python train.py --num_key_value_heads=5 --intermediate_size=640 --beta2=0.95 --lr_head=0.0116
Each number is 500 + 50 x the weight over its row's rms, rounded and kept within 0 to 999. Layers, rows and columns count from 0. Numbers have three digits each. The size before them is the row's rms in percent of the matrix's.

# layer 7 MLP down (transposed), 640x160, rms 0.148, rows 470-527, columns 0-79
099:479574531456467497522568482483591574409538486441475504466481570460505497596455454483572520522401484541578514494483516461528569713447461452423641449519489547521515481493463460531497580591445471503440501523513472441466496470451524432506514489
102:496493434390556449446520528492503483527539537495510516477464605523533594501446424504533501551516531486558495550497498472516414482407544538502452510479475433521473536485548527560355467457401516462594524417561552500482496407531530446517388464
103:592406393565531463551482538523406563484433553456442454560511551410428516449613569472406413533465470506545568500534497493592441483506432572525409474429495544422450442480487531583524550533457585478581508414462521425514530551473523475424500490
101:489532550591490504396608480505383560535378456469604492447507526505479565465596494500488450509545478410455613472441534536481555506504371477635538564474506476563495531505509511608509450469470529546528538473473499526488374582414455508556465562
098:519538498426474526480451470491533578463572501461510431583451493537473464490421467505474518503491535520539482572556585472525507442440440541570482386484506459480557505560504504414455514351501464478432629528512453478536444488411439439548434509
098:586592475448476451474569460431475455553571450500498455492480595424541482577509396419471379589451454545441531518541552427521616535514523469601451512476530520455379443471463458519438528393563550425514513503567531532525577540553447561435491537
097:497555517339454468444455522489445544484530464501521441552454565567529530411497508577527518423476524454472574453488487580493506402479540555499457522437580504510511566521467472453439533460573492525499553490584502498544539462385436603522453500
109:559581549432531506478423510529510531429345432508572492501566531526556507433501506546523530498504482474559508519500593439582501504497525565573494518397580522452494514489510423447549498553507449576434519468431536569468486545541512471529519507
100:491603560528559502430506401573575597414499500526451463517534413524517502462460471425501446523472474626414535491587469502375494489506399520516571519542510496465498484498486496445413488473470555541379477432535485489552426514475552490403541579
092:548554517493441453634442485446487390508590535453494538545556460591516536443487496462510508531520401452473596479467396455387571489574480432457535502487510441530546518518466519513567411519459486567484541501560509472544476490513421516461544563
101:443549541499612550486518554536501400592491539564491435538522464533409524491485568572562422435425452465514474461466544562507493458437531480484419519441567501438497472521508393533438559501535504444501494510575507478455406503440549521508500551
104:438491492526501633486486507570486523413473542470518502479541543446516489541443450477472498460504508488551517483455529523559464497518501488414413610459554502530513494479474459548540565464432521418575514486448518646402511472391432569449384460
103:510437515533546566377520504471563538503574524528477461544415525484570457447411517646478557494506465481556554533561431583493523479481465394515562593479446471559459530572525586500502435486519391398541469478585527466425517391561511530428511523
096:546518604513445510489500499477546468473530487519521532444552545498531501449520423464528469573507478457501522537534507503520458613451536439545404508427499514377568501544498402517511541447520488451505520479536518465590478481451513470602532603
101:554421575517545451420419537511501474498475512466484526554446502535549482423458473454481474567461464537483515451474540345545557485450520404512644488527424469480493437465531445473540566508539469468477454563589514413419515420499453576460532494
096:601502489529409508515454485494476508479470547535500569596437486446457575468571480493430532479503498420513609515558535549434445500505418488513538516478441483554513448440466546549463497556497506580464502508537358600476525435448544490504465476
099:470482486524484527514537537491544503454475469481501564534461430556470460505538545591612492565494509436520499445459465403615577554512516531415479511477452520594419527400484473486461470526484595520555403498614518593529515586470525525564509479
097:565434549482473525505461510389424480429493493494500482505586467538479476553524495419530522570532485496430524506559492481563463488544528513533500572578501478440517517531490479479482444469522408471516512514478526465503561500456526524496601567
098:517382537411515483527500512506418550385545492599491472515517541433389564535468564493582521513441545577411474523540524533443484485488451437499547607571494451501455470432549557519519555462532540522580604471526433527576439526508516488474535562
108:487432541483493497502466545416507550432499539432539484469539449446475482531486539508562562489515507530381533575488517455552449533493544438548596489534506528482420492561425567558411453505495444541502440543494439536466517580538500533548432537
095:406516537580495502526546629524520479454462515440448530490448455577476525565475494468537490444479539507517462398514504397583413448410595572605479492492421537557434512533424556526452453475465470483467515515561492522490546505499482485486589502
108:573489560480555504468467534575538447526571449455498548523545479493434612540602508574366396407507534464503487500491572463499486510465430529421453450541513533477453504533498504445541527542521538440579473490551409519375614410525533593596492548
096:405537525418540490483385551486565563483498502595590500448522516551538496571507424476413541602448498475536388519440481412507468447549484470492441576441492523396562444477478512529511451548444560627492542479579409521467437468547502556491525511
093:478613482533572457516483447514504559518508482510502519445402505489534501501490487573520507561498526561496443462529459491536409447539454478453500378507445484408473479505556369513521592545516556503570456545425463546485583477535453539511610418
099:497489506515561511468523420521513500548533590523518534468465435561530465558547479455507547492462547377543487416553468456558555543463491365464504527398507510461508471492458476510511498479568485456505454479469470414461519527436598464523550534
099:503550533522598544523514508584454522429525573588464452475476557461510544609563491481484502356496404554502569574487501473511500525528508392499512462399486473483578517551429475521435499518510480552430525505586468545477528542471474398490511477
095:509523504460482414526587457477446502486456514525535487498471479548580533518517498417483541507449378567605473493531482549559380486571479518506467544507451483553574432513528481461507536475560496529437518498482478571430526469422428472532498407
109:464475522442486410494499431542386589498579493460509555471479556466531520461528586403557502461450510519569575489481534476463496532518417486455567474496428505439296552467423484510456565425558497554502333490460448580432491529409524504514508546
094:523543502485566505547428395595376513519503500491452620485527570450521461524478548549464515520589448415563526600476446575443576535530534550601485538529579479494507572474546475434485471508438487530393470471466543505501489545629455494438639423
102:490501571485558540641611397524594587507347482532474550465479473520573523393475551374562507454444527483491452483467467447485542430476488473496445494571434560489537473553495523460448524537544455555541585530500567582527474489466465500477524468
097:462515494552466517486565434540534491584476458506523495517448503610465476549441605528456451527443468537488526492588565486434538500519428597506532482519530507496600469454555538639566456519575607501548512547482495553551412462578595514438575597
100:562437491559432458496455552414484489475474506437497462434476421433470571471446507484522535476457514541518521567491510559511556483514564448419535448564507582454448507453488532357534458608556403443534602404503519563574555452469590490484441536
104:473464501522437469458504578502542487458530482536655472422545555566604463470478475444507568593534573499591547558521523389560606623492572430449568526497449538474451479558536535502522512455548524464544559532454484488473483427432511551546497499
103:566521495468500489552491422539483470504498407475508403515593435481538509429571534573466477452449484470574496531477500497473517493569512476525582418475501547523630493502581570502521485486492490396528447510405505606491508432522542562480469500
099:525409455481464437511472451596520460468531487542422479407442484476532520514546562563520492469617530636447510418568521570314577503459528498493464517595442543538526484494501537560530574551493402495445485488553457560491468479530503475453460502
097:535474534608453543492402531438566535451410469507596512512508530491538508516487449531581477484589591557478445551538592531453456516492437477520553530535487444609490416551534520480564510524541511404537589443473527441560467581413587448430402477
095:538526467465366515566524508535502422530485560496541497435615553518504488444515534546467563490463544388512491534505605414509497446465495441563429492434562418521551477508556525476551466410543513491556550478547599567482457467448496454466504498
108:473480496547501441535569531544495450572508535463493511436500459498547571629586405471423494469468488453413503581530532532570496465602497515518543448558537528573563446379527573513489570465427582575548562532564411561528490531517440481566384474
094:503502469346429501497518484538623598506525489459538542501476512593527498542454526564469490560461546451523463467514536477426548477473472474489506591535540578591589477512453368531502593462492506481477619488493501437499463482421517545555484583
101:497503532554542425496555426509446458583465479489495467499536577449427493522497520555451533460599575498487564416477438438510409503524451433475463471495509502502437445507503533441528410461581568475451540491521583506410489561445563486552595516
102:455588479498487498537438471463465520511620519395535511482445523568489444490521540511491508502586492550472545536408428439381590546512488461450497542399451474518478516565529490464426531436452467582521355544373545446414432430502590559455444556
094:500514570481513481517488458494505462465458451544432437493479509423511642552498502463443500464487572481453537515468489486516518668506419520594545389550508451539447478481503445458428509588553479533503560425509558472511574543511476539512544515
100:385536501479488459510417524466568555595518504545445413492541438479464500561562516544439477485479453437459541398383484457416543441461505461489557553468414562413517385543515497450527542558447474509411436428502476456514665527535517468521563520
101:509500481519617496537539447481534514604505557441429544456565507544588472493585511497466488478432557487447534589512551512509554465562489502448492513548570472615448554596564492522546398524505487481515440452494550465519586548495495616437464511
108:447493457546531559552529579486484566418429477499494493537635596427572532514483523470534440476517621469577442516544513507501507457480393524479548434474446475475495507596468469545491605525562514512395532467347450459534530500517522529539552480
104:555471547496496404489562530485538564565554481485530500449520524510587544520382480546541489513538494376549482512478448438538454459473610444455524494488503561446499507504471534609535495518481499420551523525572501507519561499534495543436436540
092:543518524535606462387621465476417485524484578407449437546457578513485455522453442491592454585508501510551557498415581480495497511440483460498499452488559618571436572500582485492474550528529421485591577516621488467549500575497498531538454434
102:568526444551528619554528424545518456494534505573430497446480569539516503521521449592449482522442543572466472493534525542521654535544475481496511524507503461510531555438525499516494553576511472576503548433537561585486399544504442417458495451
105:513484448429469505467450522502411497607446471539523441464574485498404515439564584563548441517580452417462418503544492523514503441461524549528453570505483484450490471482508521447522517456428552519536552569460455550459388478549450479452491512
100:410475551518545498506550486555556455503433397458477528470573543425497474515574549427488475492553462514543548473561502428479463512582495484464475481530462459427539383504443517565459472582561598522544524381561517368531381499561481490401581449
097:625451507497494523462509457500519410551471537452506564438382493457494571476598527496466518453433511472447506567614450397493470487506531556609444497519555509477569390526418515588513521442539516522515483592467509433451564516529472528565641512
105:511447630568431564485549428510509531475541423588506500463533463452451419398530511573494520618538493520451461507541562532549563454491512431504498473445551584553625484489490488531527524444516479563465453559627500481464442608466454493475507513
103:508461608453565478518475432451627492636495481427412476469510483472464529477595533462429579469529464530527457549540459562539492518569446489560457463564539526527474543526520483405517476625550431441528486478521583543548447499532512468548467519
095:555507508489478485454479611515502505502497511471436453557512447427595438429438515559501485543546400459517525585493518491522441410507393497572483432577492508470584413540485515517525534410577509604587475552498462510468499386484548433590462489
100:571476391476459475568534527488501413535530486586473541523535486594407491502495486509504485517412585462526534485464531446443470573452532520457492435525492553528483454479427523522491562441442559563592496504487402395530483504403495489504498476
108:502501466569497465450501465555488540440468483544491441413492533438414451609522426485544471469568504469455559417505481567491566492547550447373480502527497531513542577456483489504534562512488477577428430543474569501498552537507511542551418561
105:573487557455450459543563486479401497485525506502442456517461575476457511464489546510520460537401561469615507588490492588524452464522510475475524633524542524453501478455601463532505446473465573463541495481572409480518465455507561546488544447
100:485442484579524502504512470484513527482524525564513467540528505535464497535473530479383520519476564474482580469488533511477490480395504586408457557525510528495479489564572416530532493570440582461490477454533571463523422452665513485539440450
# layer 7 MLP gate, 640x160, rms 0.169, rows 471-528, columns 0-79
092:490506409578505506537415464515424407451439438546483366505523542469488472571533504471520514505408450416603534484501515506417436469594465533481454535450533450517501435519582585532474498539492476518456477427476504597507518427500542453539523510
105:449545460516466486436472546574479497512518466471495427547531516506463473459472455475451433583571595522528580411569625410451490424472538460528510414439484530612589493540474580527517509514599450459470385478440587575495563441549483502452531481
101:465372508446473490511435523501576500449410477524440608496509464503514593513418454417412465489529499452529480466479541467483467462422540539454510443525466497518533481581535422483585489350497575474524480548544544516486532505511510443449521533
091:426470479497475455540488581404469543549493498522456563467523382528583516476476492524516599426453493457532565527529458492587513463514473571531516435514560533549488544479427480591545458484614450597495573512435461595598577501485512508592579506
094:423539462497486528503535512489516570529538440463468531446420537445496425600398589466568470479505525481489616476563469426456579612553555483508530548502490472452476507532503523450484523485528548522459558515452530456429440504490494548464486491
101:439527368562500518478536574445475532560521492562450494608452508445564617509474469499541508549528458539391467485569513431506517467451422492462599519413500483511529499494480528500596540488564489504554501502492500501470518541476410496543496408
104:537559491441478569557575502510436450526524578493523528486507576556484519479516469567516499367612569527447465494579424574544444486482459568423584501484525431490551611431519474512460513482519481527553533439431543545514530426458532526452511352
095:492500409483497536528522549559471543545561562424573545534490595442485566572612514553499464501497492473415518530425405433471542493499517421530567534445535549514462511493569502499512441480546556471580483566399524516539508501624497522521478497
091:482515591434471581543506475574493517461514569556501560601507574559563441515536571401489489544434460517535464439527489451617503477515480549600546416457572514561469502482528517445453559509546443485467519533451490434460558449515498453510449488
099:440468503459474548470517413439450472522494513496462518565529510484547515487474521583488396451580541525421570481461450543469457532536491516511486519447606518415510500536479667636466519444579477468479540518480489502542509545441471504487453609
107:495568460463488492423499566528523550475436513468448443497542554522567449562464471476511444554429531456496415402384560529473400496456518551449579494377506502447500565517500536508491538486501521501441465512464533536416504545420425525500425564
106:488485471453465467498499489508518517523449556541484551634572448491512515460536553509483495528523469542493512405480497416442548460572484526452521505510554506434565471485530471451445513499511560480526434594526384444536534513530492497491486588
096:428499535547460503486544469444556527476568573574455502521511532469575453460421483508513460559577469483553487456518517509531446499515496551637543522479465447449582369520491451489585601473408454500480446433578531470513529457503562487508455485
102:434531507548537533521562551515449478510420589496583538527465406468490477513532479523456456443576526495526432502537516495477616453534588488517583562532425540522568578482493515496463561528488399490652469468424580493559544458502471472450502462
094:454486414488524512541496556509494458478522485489496408448532502605545503522510549496395494491550578535493447454456416474498584356477576497509397550504471501498614484462449424456441438465569466420566445485464580464529534552474544482557540473
104:542491430432439323442579503454530430524525437470431539473482476431524472462502404467499543486471468526471522566533589521482449534440525529633545512495533502509555393598456548570441516429511521429466523572464530474541510516596450487469517470
097:499473484489544480454511462575522580491445504548493475524465446485569576555513545511489484567348539554549442476431500441504554448522502441456520457456585501498572447534461456513481471447437493490527494595520563536574449451495550463471456495
102:551522594473491500559491479553517488558474531555448524454501561484471581526526521533530499537503540445641390465531477553457513460511499545436413500464526452414467429469451524562499460455448436448483464499555511533498530540462533460500468470
103:583560485507584473474572501550542434479443482591536476448497410450513502444406438533480478527507551458514513445388510594414513440494439501470477539451524456514529429501456567520507450440498479486392537486504471533517509440451428469505486554
094:490538534566585515466462435462548474529553487494511590484455490430445478495479519505504533544396562498560504597481477476428453546600516541425504448477504475516566415442482494517482603507433510463509445535499574502513536530647611545558491568
104:558447550484516559492482511496468506533500604454588484547542495518510478591527511562403502463529506507532457535487505578462506457543448557503455526531447458519422490582532542551592397413544464403425526450540511484437491438513576516507579485
095:512508482506517555487562488502526420476484467408541456528591456470449408465384488536496473447543425620546573565475454453495425511518569460550592537493479483444475482533537513480518515450442553592561494483500503456475490440536439509464457597
099:475442494408577626499460502463511488495549505551507464494523490412479501575610492473614438547528471452505485513481527463444429551460477661517536519499531424447492533431526542471540518515468480482487451427535570548515502507547464482513579540
095:476545499455476536443508459481602378357509500462527555464467409480485559485592512448434487441498489584511475506498507542483449463493507519465504503500571542449524527484496448526555466589551485527444491600476551455570508534515452453532548449
098:445523495460549530487540591518455558526539419498498474439616553486436545524494560562570597510530379499525446484513462489421507544430451520522583523525442467536514510466378489545481479536432491464556562465491466537470514431452397583553558557
095:518494550524513564540466592612511476499497558462407487601523442472576473493426543474471490556495502497494487535452473525479449534472370542538452494504513522561509515595492510518591458461478527538538481553595515416499507469535517505509502498
102:512502588500539453535480457583521614439592383494414487503541473536516420467473530537483546578451465488507505517588545468527511527488488456407520569514586493611464516542455513502581482442507497486564478527465508567455605451453480431551473512
099:502506484549491442478527428590477458528572491493370513523510479565583524506552574594471522488493486479500559599521435506512604521492454456512554578509516465427525494556451396493436492589523426447487468489501519442545439490549450512544600482
097:518602479518429514587456543484430475491611461423372588437424545547594577549622513480453503432462427454527493511454472489493562557436449512495528586417528492503496550449545541531486430433513431501434485514427526510556542467488540586507543487
100:457436445517465480545502480567457419531527575486547535582546504504518435557447523506513522461493455527545576545412491427488460540450486512580543515533486511526577477566452552572592531525537511418531531515527478573473529553492545534452540533
101:515345560456478397535463453493444551612552442569539523582467503477646497497492526521512447533467426499493414494466510383499472479547533493556521559464527529444495508457435531439551441523534578478478494491613524579563372524479487475514495625
099:463458608566566491586404472535514552497561505568484534512460540577528486474577445473535593482557533443557455430526538491539473542533541490425485546440533513512459579575547421511525517416537486505488428483426535409442423421556463461513420508
106:507510454502547525453563488528440487542534484470498495569546536523501466460669374499466508546569531468504503611477462475459515489463371548540461492466397562471485511482558497544467600503491520584571492525464485595474518560520570504448513464
101:512580492515565546564493594497587536580483525486511554601553549515542516473565485460479508426530538416528514500462511452569445472453474571500486479448555508539551553444602503451423447447581540486631544558404545488540499583577473525496475335
092:460552503497545608502547449482573566539514461434502453621584584491569447527562589336506560539578537430471435465458524515472468415468436557417463506544525480476467514507487588545536439535479380496593496522531543483600462535549518538459498375
088:481536518478459557469412444468516444470535487522417517486532574400439565514593495532367557424545527514512472536429504550449564493514512450468557478524563548428507382492643518457525510485483518502451519455603475543445584470518516522481467539
109:448508474605489407567528518539473498576473509458524579548536513556530538518468500548524595462524530475468449515495467568469488515472495494495605422457528549468528530444405540426463509455578533511502442483578593494495443573441497540616477550
107:534406470448598556596548495551498602596540520378500486512502486444514562473449437550541547554560539489536486421510541456450563519482543590468514520451493484448587475499546563604467534482524572504540459512497487501517543499524433529471542559
098:518523463449523555504592434535558591442524524514396569551524578435524491497573603518517536542462506455514532475586496555450536497485490460446435525505580453521557506452477483363410449364527555483405464497523556486360497536479496489561519448
105:585449493437482491574523508455436537447440425544514424589532442513448466521493406522529505521411464462496494528469558490564406533482558513486478457511463454620532495483521541571480488524467435521490498467480515461499532381478461501443460468
098:526529578419600512571441424465472518516550578485447515466494551472443483512475557465490517499669541514456561554560465559550543537481426535479515484513537492555487525528492487462469449490513534408420479452448516459534439557491584430456541432
091:452493511568522597500504616524397497507594458539436456500455532543521452493541482500482410570447507551428521506450556479537496441362537443465471553504510532524519484445496457522474367526490522515507564489496452482500575514445555395536429541
093:503539516520531498523434549440429574548410573490523486507535484381506593442459467416429541462475519529526605479558540482419554498526632488502500534545440431614611452539464490502497528463462493439427468459460565493598454474513531546445532591
096:569497484562391530486470506479371572555472417574558553582476541468469567493547536500465456494512471466571427566421491479548391509485519506604479504519471591489492496483572475420526571494565550513502443482499563507432487443497588436558545486
111:539506489464516473576547457505440450405541524510533506542488465555574455480492453510456566601461426509549575441534514478473524494503479479463527469519614546465480515510466583511465479572475421506541599517552583471462475464467496545479423388
095:540504449436512522562612455514469388586474559531499553414488450507455489602473565518523526496522391533565496455473546538514493515480369453615546526550553560446480492401495467551479494490509517447499456457400489494519541548491543396538566556
098:511549522536550471484575499463418557504515353503456467579526499440549484520485493546487424472563491541466467487493530494420435569512529464492490571576589533510420575419509460489563489532554533456428500493546565444501465567542559371570565520
104:489514531504494537589535535501528514457520453443395622469443496571598431555435481444522555602453496581491648547503511479526487544418510438479524544560604578564511511526502601531480495542554512542428545568547508570550535532504484548546545578
103:473503584373574486558498536532466457513509510545482605444523477585461473425431551498509484584500487509474493488504622556546484494522540500438471537454509429508649540412485496446595537421481578467393556505555542571405510487568501486536573507
104:374522491543510574543443522434500569504485453523475412502530479545515444479391434499631527531545506478554433465481506616485587534518457524376587512526561541518351579476531487486456420534460517578527449399587597555511467477521466557479383487
102:479471562431523464589466485540479486515493478539555376481522565440494445481508411492502510524498445514440495483505491522445401515569502458443470448467444455502493545538416559566593466557483404466440444406543458526474442499420531550478518518
098:516581416538413523477481517441441501529533545488497511573515524417552371541495467609453455467467480567513490441517496545446526527476442494434500465480484551432472507489540512526500517456548507474492537446445577553420411468514515480507466496
097:394489537491558421492432487477493512496518466499526553437524560491472515522508572515503528447411474494510527492504537397548462519437595439441527514445431472541429475497508492545612516610494601477438444545524590494359532477492546530421562530
103:495548542523486453552546468532505488547523598558539462542503566525498500551507539450521377570608501477563476470482524486395399500563477496544522467510518463545595499450519552513531492485488608445429500538551473545501480484518535494536527615
108:558520602522528436490481472547447428519546483581469526365589492417498479460568519529497529552530495463551450490512544491480506503494455489518599562556487506512592596537511494425535466481488451534492583572577474365493589429515456472661492545
099:508529496536478561612505423526493431457506528516435539568548522456571532526485458478468561528546440480512471581506444474507447595578622459445396476518470547475498524423574529431524529579514531440537492519458495415553490532370505515443443533
102:493455529545441521559451594516456572407527548471409460517470535397613508525489564492510533501537509441440524505379455447528527576493541455419424580576379548441529588517501441506482508470512582452483529416455541380479479439557471564497525491
098:433503533520553503440492534522541457474461406509486476506563478500508526529506448568501412533508578562434490513566524463449546464365464501430445481416487507430440499471507481521573520512475515592467576535534462460530530449543487461478431564
# layer 7 MLP up, 640x160, rms 0.164, rows 471-527, columns 0-79
100:552379531470514520630501445483563496423500415498560478582596459603508574528496498499497479459505475424501470553577448471506593481508470528490528564522458535444458488490564464447415543531473516525491509538568524386464559537393499504483479539
101:515462572598501556579431451507502566529487464510509487457548540481527558524504480493549500482490446575481483497479491517504389500584512433464465557589454500522474541418466499507528421426449528562516569505573459508547511531472498532533414509
098:417594490468499529491529447621509374479478477451456491555541465595453483446519606490493497437499556568444555437514493442465497497637462505554475563475421476469539492508483490531480469491452426486487500445480531461485590532478394466442456513
090:513434532458557433526522519359444430474524508510543515405505514496447466445489497425608402460379512542482470402478468593452495528475545498540495418521510466489413540509413469560555523523498538527485614482520414530507588530420529546515535496
090:516505516450567440507446513555494425406500559467530463507549449534497552516549501526470542472523530510568481525486524525508484374485569607456447439567505537547568479423538591481616488527505552473590449480525414534532638476463506548504545400
097:582505580527567454476527436518521428464555468527483512540511514502445456554482560473516479390539507486529611485510501576438563505530444473550362455481485426453530456543507521456520498382522559395458460585536546459554510565481539458411532502
115:576450514516473551535471556587486541491421415551586439490580433524542484510523525512496457583521405491532518594443544458583480490566425407636505517464510519471512456529463418492464471509457535546530501479551536500533493493450480486450475477
100:564386520364594464478455536513461613523546485452479477526464602501507501450499476535526411563491512431429476533506491472416476482518537553532578519525507474560506375437481523483478504452514472473447446509569547523531567458548548447483536484
095:436478470522539441480473457503436516437625409515484466467509450581437458463454417517449520466545514483482485558454468452459526449630558478487479526534541554359512475535533605514492474476470554547463440475548481529474475593486522552494619437
095:578524486506612500514462478530516560501493430481478408456510423515532442423491595511523458466453325470517527484519592450530505510508505500455487526541420411460489457484469466540571495465456518452608433484428438523450467495597483413556514479
107:510478523435501469506454467513483414520485481433509502560484406482437557457531412580524384472496408501589524454535494545555405553372453498491494528597411503597475492463447491554526470472542524507454478504467439447561532498486448420458606444
101:544539529531513464445495437541495541552476434494531407515520596509507434348541510508462488472510494524472576477468515470483474559513483451522441452398468552505435466505517522531524419552511439508484595524509523515463440531472509450449578529
101:466453426537514613489577497465442519608507450478443434518485470564441462592412496536478537471459519387454476506448520469477518473520528446482485513427583458510416531510463517559511500564615514502532517545406415473492552541446401488460424494
099:417555586523445510494495581507452512434532451533602541558411454501424457515593488479500453522578503452426433471460501529543533433504545509490530590606546524508486595486456520512511490494484479469465521468462533485550543490469505495531460506
094:542600601543503510498512506518466540486478522563498516516504527524516542496475473393491487467497513501543514519557610463497505569525354440574525411450591538562492411508537517481489472512510483525573514440488401428497431454528556390477533512
098:511495419480484479484457585506512498461506489616489485484449555471480472500542469520456529482463552423526437405477513484561436513473452537569466548523453508483548411556440584541480511428500532484491400428562496541498506462579414539591548463
098:389550517529561530520538399471573496494514470530443525511551539564503617467480549428534564603472472562526542564523517438528513513530472473541533487452506528508612536469463563552467528411440594438548484516431513539507533560480502440485464544
097:455542671449490526560494440557597514582442560508511525501510542489485551479465495458407533570467450443528433505484493497421554493561564495438479585478493508432549487515469482540573615514418344579496398483510631524461543502523561518458500520
101:585502533458502495584498547475453529440531559377500527398472533459536492470473418575704500500472486456511428505471477479508504537541541523520503455496510514481520537448525460549564561451502474517461498552558541499459461512598534540511357491
098:542515484462469633491470548569506445457419459570478455517530437513514492429496456464444464550466496462504550478437500520503546501541411434417400466461505523507546476562520565495440576533600391498535429560503521471525476484563420451457481393
108:529538445585444530447514490428497537558465574578470532571516503565570499489487453568467497561495557483490437535566526520387566445389461636500508440501514567447423594508554505468600461519528440499457495520555514425527477535492624541556516479
095:443475490566546553449427495584523478577475455521507506494386486472565464511513494468495464547454487535535504516459466437535526466410536460523499434511481541497467555421520497536429422515483515435465478323556548420527455375521462650570434509
095:543426502531472490480523549533591461518426479558564509557587436431580573495601520509590530493516452464518441481603517469417507551487592548588531574554536630552541478477516609587533499432397538445501535570541497456554504506506530495519447459
097:520509555364541547533416516581443466413457495542489524423415487549520521522548572554468523495559617452466500481588470505487517469487535513467425460565472476536444485479533559476479420496493477480477477448514510549516538399456498464519567531
097:467503551444548553453556520535464566529517415552486494505538537540454521567491535472615665447479483501456406475476520449498487488447430496463544492527511455450534477542343499519450489491397470439470470489538493561509467467470453582543592440
090:497455451544411535514486576490500561488558425491486469520462633476550497451431479554505370445468495455555501523489471509502468429562460524469527513516526453491462504567514416595496528468457585483431547502511496490393460468498546509485453409
107:577424501481392566528417537527535563508498471469482500524503626536488514407559475497539536501561480560432574520540555395521433474542495511455487510516475491455399462475588502531540512470529572473493509520379482511425596504585457456464470510
090:437486536523469508421467579469554498512453446513650511405401504428423467467437443423476495590524458439516532428475488487559501478500537486571456453477455485507420555448548553536508557422503548487582506493468494479404595596459420454487540417
096:424472511575525468520470430447540523565417474607488541573565456314499431514470457538512484498481475535504565550482469545448530500579432486510523458545483478512558484467473590456506509499424485527541439505478458466446441465458471401469509474
099:439526520551533461431540516524469489465489493473437603526394467508524505556571470437476532472508395529549576586372449488504505451446587436492466416477495543586446531547492512452519409573417579464528506437527495505505573478357411454535521461
102:464491581513514447517472536496502566515509429486483493506425437452499467385520564588445566528448386532449489481498568463544495500537521507430430471575512489519555482493465530567476473419503495549486439476480482628419432525450510441513547611
106:474471529483468511621410482585483570517594510496424499553423565446449484492507637514476465542498521514520527469569461497514429482586386574488427567486478423542463471506538516466558485539469508450504437495414525555419470453511459481464505466
106:528564470483535497490425485399554600449492566489567532484521456458425568512512418552499565457540504526584569450479532433559483577477524575567503434465539509488554493522464497475491489531516593455518511511521373479444582503497583375491543487
094:470425501491570556544442487450540514497459521473554553591493449505518544499555522498526509499444531430519445412574503510445436502486547552477481428470577603518477430469540557396437453578550502559516411497516477503522541475546534578456517499
090:481473602474560574513508489403602468476518512536451501561509469561546537448516405373598543486523556531529461403570527569508533441563522474471478604529520461473423595485534564531519529406397510450539457482465459421508473558573462429531393454
090:592465492538413447483494481481515446477514394577489504440460562487465469417632457478505438488406484496485573512468534557498496594472467426574539422600533526483525478560618544506599574531652456462379531554469477508481488424410471451518515535
107:427528540486456483531487489482464547504688465457411503480519478468557481533474507544466520523472506436491447480541471487495525492455522614513474452428456520545532518412519526529485580488463524481466472604597506503469422594541528514524425431
103:509530463409458456399503508444427424499511486513563471428559450534473445520555526443479452397498568625448505492449359477514399530487458449457452504564547549583463587532443471468537446476453492494438594524478438462465515493513527384444510474
098:527552596548465614540402496439519453490536515519502485494542437428491458464560502495499395517511500485533398539485521504594544439480478480520596519462474618520503455445535424544497446552547522539566509442454463609530539465594539435514497499
107:497452473477576499478584578510511519534389517452504506479548556490463623545521497437451552518399532536664466525481504442505373474500558491514519521478448546469473543421490452529547573490474468467506548476502479491537485514528429506542519456
099:520535482446526495563428498481547512503432509569574573529526462384453597459486453534444477519532485501493544448490432462463559422482402654532502548511527470526459512414554543529469461414498440510507586534490546416500536549509583473411471589
096:440553531536528444459461482482503495581524504452592472445593563522540487526602524541422523493485484480462527541488490411545557554458488467505611589460409554385539402461541496468583493569529488486439473477499520559470554618551506484539530497
104:407457545539511425526579516554508482508591404415516534477564448550531533457512457491539546482491533498442470529479466499498506452433395600606509504507458518519487587488592538424560502579554495544566522524517417377495506473505504372540511457
106:565499522564549466420511533505537453536511488474426503521478449541474432516576370480557605539497442530493538472582574570487603561450506559394524518487522391539588403479430558434530369478537511446527523434468468545519522464484457545482497512
106:511379500503551443436443450480540452497413525522548551514542463391511502500490482475413525471556494482463475524504489534521404497487506583482482458514559551524547486460471588411440503586485469384517564544429504488517506464516468585449551462
091:532442542476509515506529460394460501547483529523446435494541608497562441435387447393543479452487514487479569545568490435364553484507468459534514434556500508553496399541419474451557526421587491503515471521471472425523528524519504462460591477
102:591492510578522535495478412444548461468416627497474408430555501487534431404484455529526515455470478484455429518428525521533469491556489572563530430472431402531563489493502495510443612442497531539583513530557437532423519516500434588543536478
102:480508511565416409488479549577436490480499511391497472528547436521492461448545520590559493515543488426563521597550469524524508434511574493482516577447430435466625513456487408494452475451384511506491494492527511434514553461514496506515568449
104:522484598609437379519432492464541525452542600527515473597450503436478515449503451478482509522474565438461461540521408491545497450540565520488491477441528492490458501476429482376502572488507503507486555541398511477471476542518590580533486493
090:451479495495485593524505457486484449485513537474498552498499514529423519502460560524554563505502533568490446407549496545573573505449480451448491575425538473536405598473543459454441419474461482554438482498472523540557483548507502509429433455
105:548540498526449441516519428531557477527518482505557529477481505492537563470457556497460492513487449456506486585603553394414503489587544633521483550563546505381555452473490479452432519503467517582489497464559445380476536526556406430482466520
102:495369475579460601563450390501543548548565605474454462504534550405582502531508467455425618471506582461487504548440491491575473505603485473483539577529572469495425564568587521431430535537482496464536469485598517439484548509502528534510520515
096:519489494625567588496540522500523535514446555508441559499489375511489577555501447548505485485523465503491438534465500424547537544543568501484536508485471522496413478485549486557508474536454521386424517507518491502411510501540571536448623565
103:472499571430500567481527488542517611490431516571506503477451448456486480434518531495572485548378508560495535520511542469582593459529564533466486447447447550384549470479484487382440450508500513517520451569424673511468548468432565533446535473
108:491537572561489489413467442473524414458485475500514591450528462457426539449608513576497460492540536546545445416575549493420517480491415468533555451542595514483607462562526467533467411444475457508483546584562575562432505510474469505568417414
109:480594442493518592513449559459585517505554556541497489528481439547517420454517570489485448487537509505481443547514490432472533446521552576524451458496489454538507516565494493495555568469473545529530480498554542454395485605539513415543492535
103:563444581449560463564442551471474559394484453587525565495546455489570437438487558567523482482482486526529536512439486535396510490489518436588493513433477401494540462592453379418486516442550491593529551521544506459450557479613437560542484512